Each number is 50 + 10 x the weight over its row's rms, rounded and kept within 0 to 99. Layers, rows and columns count from 0. The size before them is the row's rms in percent of the matrix's.

# down: layer 3 MLP down (transposed), 256x96, rms 0.292, rows 134-164, columns 0-31
# gate: layer 3 MLP gate, 256x96, rms 0.293, rows 135-165, columns 0-31
# up: layer 3 MLP up, 256x96, rms 0.326, rows 135-165, columns 0-31
down134 157:56 59 56 72 67 51 41 51 31 47 51 50 59 34 55 40 43 47 32 45 38 66 54 53 48 36 59 51 58 40 42 47
gate135 110:61 56 65 42 57 51 48 64 53 58 32 38 58 61 57 57 44 53 41 56 56 61 48 67 48 66 52 45 33 56 50 56
up135 104:46 28 35 62 45 53 47 39 34 43 62 57 49 58 36 41 42 43 30 32 33 60 43 40 59 53 47 41 44 69 51 62
down135 099:44 47 55 49 68 44 49 47 50 48 57 58 53 40 58 54 39 49 58 57 41 64 35 33 39 34 64 52 47 47 52 54
gate136 068:41 51 61 55 39 55 64 50 47 50 42 52 58 44 46 47 44 56 60 58 57 41 54 33 42 65 55 38 41 45 64 63
up136 151:47 72 40 48 52 39 41 67 59 47 43 56 45 69 64 51 59 61 55 62 51 61 40 46 52 44 60 32 53 54 42 56
down136 126:49 59 38 48 55 49 40 62 60 46 39 50 57 55 65 56 62 60 63 61 53 58 45 44 55 47 65 41 46 51 46 48
gate137 104:46 62 49 41 53 56 29 67 52 49 45 55 60 45 35 34 52 47 46 48 56 35 61 61 59 39 36 46 49 55 46 42
up137 100:37 51 52 37 42 46 52 53 45 44 57 29 55 57 29 44 79 53 59 49 64 31 52 65 45 41 55 53 38 55 45 58
down137 095:42 60 35 44 68 49 64 60 50 64 52 45 21 53 37 54 56 38 44 44 56 61 53 41 49 51 40 55 43 64 57 59
gate138 100:51 62 51 42 45 43 43 55 54 43 50 59 64 53 57 51 47 49 50 48 49 48 50 56 45 61 45 34 57 50 48 53
up138 112:37 72 51 39 49 50 42 50 44 35 50 46 37 62 38 53 54 48 62 52 52 54 62 39 24 52 47 35 37 38 47 59
down138 106:33 60 65 45 55 50 47 70 60 48 60 48 53 55 45 36 62 58 41 54 53 39 48 55 33 46 55 46 31 46 59 45
gate139 108:45 55 61 63 49 44 59 51 42 45 75 58 53 58 42 60 45 24 41 46 41 48 61 48 59 61 42 51 56 52 39 47
up139 090:58 59 44 52 59 64 49 48 68 72 56 67 34 56 52 61 58 53 67 51 64 48 57 55 53 38 52 51 37 31 59 66
down139 091:42 46 35 61 49 59 44 64 48 67 42 75 58 60 33 53 49 53 58 64 33 61 39 64 38 43 56 45 54 71 51 73
gate140 100:46 61 66 49 59 44 57 46 46 58 51 38 43 42 44 61 54 55 34 64 45 50 55 58 47 55 53 51 59 42 51 32
up140 099:59 49 46 74 30 42 76 54 62 61 46 40 32 53 43 53 57 58 47 56 49 44 58 45 48 61 49 50 31 50 63 56
down140 099:52 45 55 64 46 43 59 35 66 50 36 37 51 53 43 33 59 70 45 27 66 50 42 33 52 58 50 27 42 42 56 72
gate141 087:63 49 56 63 46 41 60 53 50 49 26 67 55 65 45 48 47 61 51 62 60 61 49 46 39 51 50 67 53 50 52 72
up141 088:22 61 51 46 27 54 41 47 23 45 69 35 26 44 48 46 53 58 45 54 60 56 42 39 59 52 41 46 23 53 56 61
down141 092:44 55 75 60 32 33 49 47 20 41 34 34 56 63 52 38 55 48 47 39 45 37 51 44 53 51 47 58 58 53 49 55
gate142 097:45 41 46 56 44 52 49 56 42 47 49 76 61 70 62 40 54 58 54 39 42 46 64 36 53 56 71 28 43 45 48 57
up142 083:35 47 61 58 38 63 43 46 44 47 47 51 44 54 51 54 41 41 45 49 47 62 45 31 67 53 46 57 50 58 18 63
down142 090:53 51 46 44 52 41 37 48 31 40 46 52 51 54 56 52 37 45 50 60 51 58 51 42 43 72 74 44 56 38 45 55
gate143 095:61 47 30 45 43 40 46 57 44 67 49 54 43 55 35 57 44 53 61 46 51 41 53 66 73 54 47 49 45 51 55 45
up143 081:53 40 37 58 56 58 66 62 46 42 39 50 52 55 42 50 54 48 44 57 42 64 60 54 54 31 68 57 45 47 52 47
down143 088:32 46 23 39 67 39 52 53 46 77 62 38 60 48 32 47 55 41 61 52 51 53 45 34 60 51 59 56 43 40 53 50
gate144 134:44 70 65 30 65 56 39 43 36 58 60 48 21 61 48 49 37 46 39 45 35 56 46 46 49 50 60 38 46 48 52 44
up144 102:45 53 42 43 47 47 34 41 51 68 55 40 43 37 54 58 43 31 49 42 53 52 54 47 46 58 36 47 49 53 55 27
down144 084:46 38 44 52 43 44 59 69 69 35 57 44 56 46 52 49 59 45 50 61 47 59 46 49 57 48 50 34 45 77 48 50
gate145 114:56 46 50 45 50 42 49 51 68 50 37 58 36 48 50 41 37 49 54 55 71 62 43 41 51 52 47 32 54 49 71 47
up145 101:53 68 52 44 58 49 39 16 46 37 51 57 55 61 37 38 53 29 59 56 35 54 57 61 46 41 47 55 36 54 43 40
down145 101:46 59 55 43 65 33 47 54 46 70 45 47 47 50 38 26 15 25 30 47 47 46 49 50 45 64 62 53 56 49 60 49
gate146 111:54 55 42 55 55 60 48 61 42 31 56 60 60 48 53 26 50 39 62 57 51 56 54 51 69 37 52 52 67 49 43 44
up146 099:66 58 50 56 40 38 73 29 39 51 40 55 49 41 46 43 46 38 35 63 68 51 58 32 54 47 52 50 56 50 48 46
down146 104:60 40 58 56 51 39 39 36 61 57 48 46 53 61 47 51 42 42 50 45 54 51 61 56 58 59 39 46 49 28 58 47
gate147 096:68 36 54 55 39 41 76 57 52 49 48 43 51 59 47 43 56 46 44 51 52 52 48 46 41 46 73 54 52 48 42 52
up147 102:37 77 71 42 46 49 51 57 61 62 55 41 39 49 36 40 51 61 67 27 58 56 42 52 43 40 55 53 43 52 60 51
down147 111:23 67 50 58 43 65 48 49 61 55 40 43 31 40 52 33 49 68 41 54 57 45 42 43 33 51 49 48 49 55 53 46
gate148 105:61 49 43 41 54 46 61 42 51 56 53 49 43 59 51 32 42 53 41 51 57 56 30 59 46 50 67 62 44 63 48 55
up148 075:58 59 50 37 63 62 52 43 51 65 60 45 38 54 61 54 45 49 45 48 61 51 59 68 51 49 45 51 61 38 49 40
down148 091:44 55 44 60 44 49 42 64 57 60 63 37 41 40 52 50 39 55 43 46 48 55 56 51 45 64 41 41 64 51 51 49
gate149 096:49 69 51 51 60 52 62 66 53 46 52 39 29 68 52 61 72 41 51 48 44 46 43 43 69 62 43 49 57 46 46 58
up149 082:55 43 46 53 59 39 55 47 48 48 53 42 45 61 45 42 66 52 52 50 52 59 28 58 55 41 39 51 35 56 52 58
down149 087:52 43 50 42 43 36 48 33 41 57 41 40 65 51 57 45 26 47 44 59 35 67 47 52 55 58 53 70 68 57 51 47
gate150 086:37 65 52 61 47 48 49 55 50 52 48 67 59 61 50 49 46 63 57 48 56 42 44 48 39 57 54 58 43 59 50 47
up150 097:33 57 58 35 68 60 39 66 64 39 55 59 40 47 54 58 62 47 50 71 44 55 55 43 58 46 52 40 43 44 43 47
down150 104:53 56 58 52 46 67 52 48 47 39 54 60 43 53 49 72 51 45 64 59 51 45 44 57 31 54 54 22 53 52 60 68
gate151 099:41 55 64 64 44 58 43 50 43 35 69 43 67 51 56 44 32 36 55 51 43 52 55 54 42 52 47 58 62 55 36 59
up151 084:44 41 32 52 49 54 38 27 38 67 59 40 29 50 60 71 47 61 56 59 47 37 60 61 37 52 55 47 34 64 60 51
down151 085:23 54 61 52 45 60 41 44 43 52 35 48 50 41 38 44 55 47 48 41 53 43 54 54 45 48 75 60 50 44 66 57
gate152 096:48 52 38 52 60 51 32 48 60 56 45 56 37 54 52 54 58 29 51 24 35 50 65 51 62 39 61 37 50 48 37 60
up152 089:61 39 42 35 53 57 51 57 42 51 52 37 78 54 51 40 47 71 43 57 41 41 49 53 62 61 52 37 39 41 50 35
down152 091:56 60 48 51 54 42 26 55 50 57 47 59 46 47 53 71 66 49 46 35 49 48 50 54 55 70 62 60 44 46 57 42
gate153 073:53 50 49 50 51 36 65 82 47 46 61 47 27 56 44 49 55 57 56 46 57 42 48 48 42 59 45 46 55 66 54 55
up153 125:44 53 51 23 54 45 38 59 58 53 46 51 33 57 70 60 58 50 44 59 39 56 40 60 60 53 59 33 41 55 64 63
down153 123:47 49 49 31 49 57 48 62 48 54 47 62 30 65 52 66 73 56 44 47 44 57 42 53 56 51 33 41 54 73 53 55
gate154 104:61 69 52 45 47 47 52 72 59 63 38 50 64 47 46 45 48 58 70 40 34 52 41 52 48 55 38 62 50 47 50 63
up154 095:70 28 47 29 44 50 62 53 59 70 46 62 64 43 46 45 58 45 48 53 47 44 45 50 44 57 47 56 53 64 37 45
down154 102:67 51 52 54 44 56 46 38 70 50 63 51 46 30 64 47 51 47 53 53 55 61 54 41 39 32 59 46 64 73 47 58
gate155 101:57 38 46 46 60 59 63 48 62 52 60 59 48 57 41 37 67 52 53 61 39 51 73 48 51 39 48 69 47 47 61 49
up155 105:50 49 51 38 44 41 29 54 38 54 46 23 43 46 48 58 46 46 49 45 52 41 36 54 53 45 36 39 60 63 61 41
down155 093:45 62 51 55 40 56 40 71 55 31 70 59 70 52 50 51 54 35 57 50 42 40 67 45 60 60 62 44 41 17 58 41
gate156 122:51 50 40 64 45 41 50 53 36 55 62 29 61 38 54 47 62 51 61 52 63 37 58 50 44 47 47 51 47 37 42 48
up156 074:61 48 42 52 47 34 43 55 54 46 44 54 50 45 60 47 44 32 28 51 57 53 57 53 55 46 52 52 51 42 67 50
down156 081:59 50 67 53 46 47 50 55 68 44 44 66 44 59 48 58 52 53 40 47 38 55 57 58 57 65 67 58 51 64 53 47
gate157 084:44 54 50 45 64 40 30 41 56 65 59 63 41 31 37 44 45 46 57 56 54 43 43 57 62 54 61 49 51 45 62 70
up157 106:31 53 44 47 52 43 53 37 42 57 43 43 55 69 53 43 52 29 50 59 44 58 59 59 47 30 41 56 51 58 45 41
down157 107:49 71 44 37 43 41 52 47 55 38 38 41 49 54 43 58 70 62 31 45 30 57 53 57 50 54 45 59 38 67 28 56
gate158 103:46 53 47 30 34 60 56 53 45 52 61 62 59 54 51 51 55 46 49 47 39 58 50 43 58 54 46 41 54 45 42 26
up158 095:65 40 52 63 39 46 48 59 47 59 63 51 47 48 52 56 58 53 39 49 46 30 24 40 51 62 51 48 64 39 29 39
down158 101:36 38 48 55 41 65 45 42 51 63 56 52 50 55 46 45 34 39 39 45 45 67 50 44 55 46 60 28 53 63 43 59
gate159 103:49 44 46 35 41 42 69 67 52 55 57 52 38 62 34 46 51 47 41 53 49 52 45 49 57 71 60 57 61 64 53 47
up159 104:42 68 53 72 52 32 44 26 48 45 38 33 47 47 42 35 34 61 54 56 65 68 49 60 45 42 39 61 47 41 35 42
down159 106:51 47 43 47 44 53 55 45 34 44 50 45 45 61 63 39 55 48 41 48 39 42 41 65 36 52 62 63 49 59 42 49
gate160 102:39 32 61 48 36 48 55 61 47 55 48 27 56 52 50 39 32 44 76 51 65 55 46 40 39 38 61 50 60 41 56 56
up160 102:42 34 44 48 45 53 46 55 45 63 54 40 53 56 57 51 34 41 70 55 52 43 68 43 43 31 59 61 61 39 31 57
down160 101:55 42 47 56 57 57 37 52 53 47 50 46 56 43 60 51 45 61 60 69 66 50 56 39 58 22 64 37 62 49 37 61
gate161 099:41 50 35 59 65 65 33 48 59 60 32 60 53 60 59 50 48 49 41 19 38 52 55 44 53 59 50 50 53 66 40 32
up161 087:42 64 39 86 52 52 47 54 36 47 41 45 44 46 35 47 57 55 37 42 38 55 67 44 60 45 38 44 53 57 33 41
down161 087:50 45 40 52 47 42 41 54 55 36 52 64 73 47 52 42 37 34 53 51 45 55 47 42 49 40 54 38 58 59 49 45
gate162 066:35 62 60 49 51 57 65 35 60 52 49 47 51 67 40 51 62 61 65 47 64 42 54 50 45 60 65 50 38 42 70 56
up162 145:49 63 58 47 40 59 53 70 48 48 37 48 54 47 48 46 46 76 43 51 51 57 47 54 45 65 34 51 49 40 58 38
down162 127:63 65 44 51 44 42 56 64 48 62 51 52 56 34 45 46 43 67 42 40 48 52 45 59 48 57 36 54 55 48 45 32
gate163 113:50 50 46 53 56 52 39 42 59 46 42 78 49 62 46 38 34 37 58 51 34 63 58 44 57 54 47 54 43 61 38 53
up163 095:45 45 61 51 52 60 31 57 55 57 46 61 47 51 60 55 45 34 59 41 50 57 64 38 71 45 58 44 70 64 45 47
down163 099:57 42 47 47 47 53 57 53 43 39 30 54 42 47 48 42 38 34 74 63 48 32 62 33 56 48 44 40 44 63 49 41
gate164 106:51 46 56 64 53 36 56 52 60 63 52 37 55 46 34 37 53 55 62 56 60 47 57 49 42 58 37 45 52 52 44 47
up164 103:51 54 45 61 37 44 43 61 65 41 49 51 57 28 36 68 47 47 59 37 51 42 58 49 47 53 31 43 58 45 47 52
down164 102:27 58 38 63 52 45 46 44 47 53 47 43 52 34 47 58 42 51 62 47 48 42 57 60 61 59 63 35 44 71 48 43
gate165 084:51 56 55 55 54 53 58 40 49 56 45 63 66 80 52 43 17 54 46 59 45 47 36 44 52 53 60 59 47 62 47 44
up165 087:54 50 66 67 56 55 42 41 41 51 58 62 66 57 50 55 51 50 53 51 38 47 47 35 30 54 82 39 52 78 39 60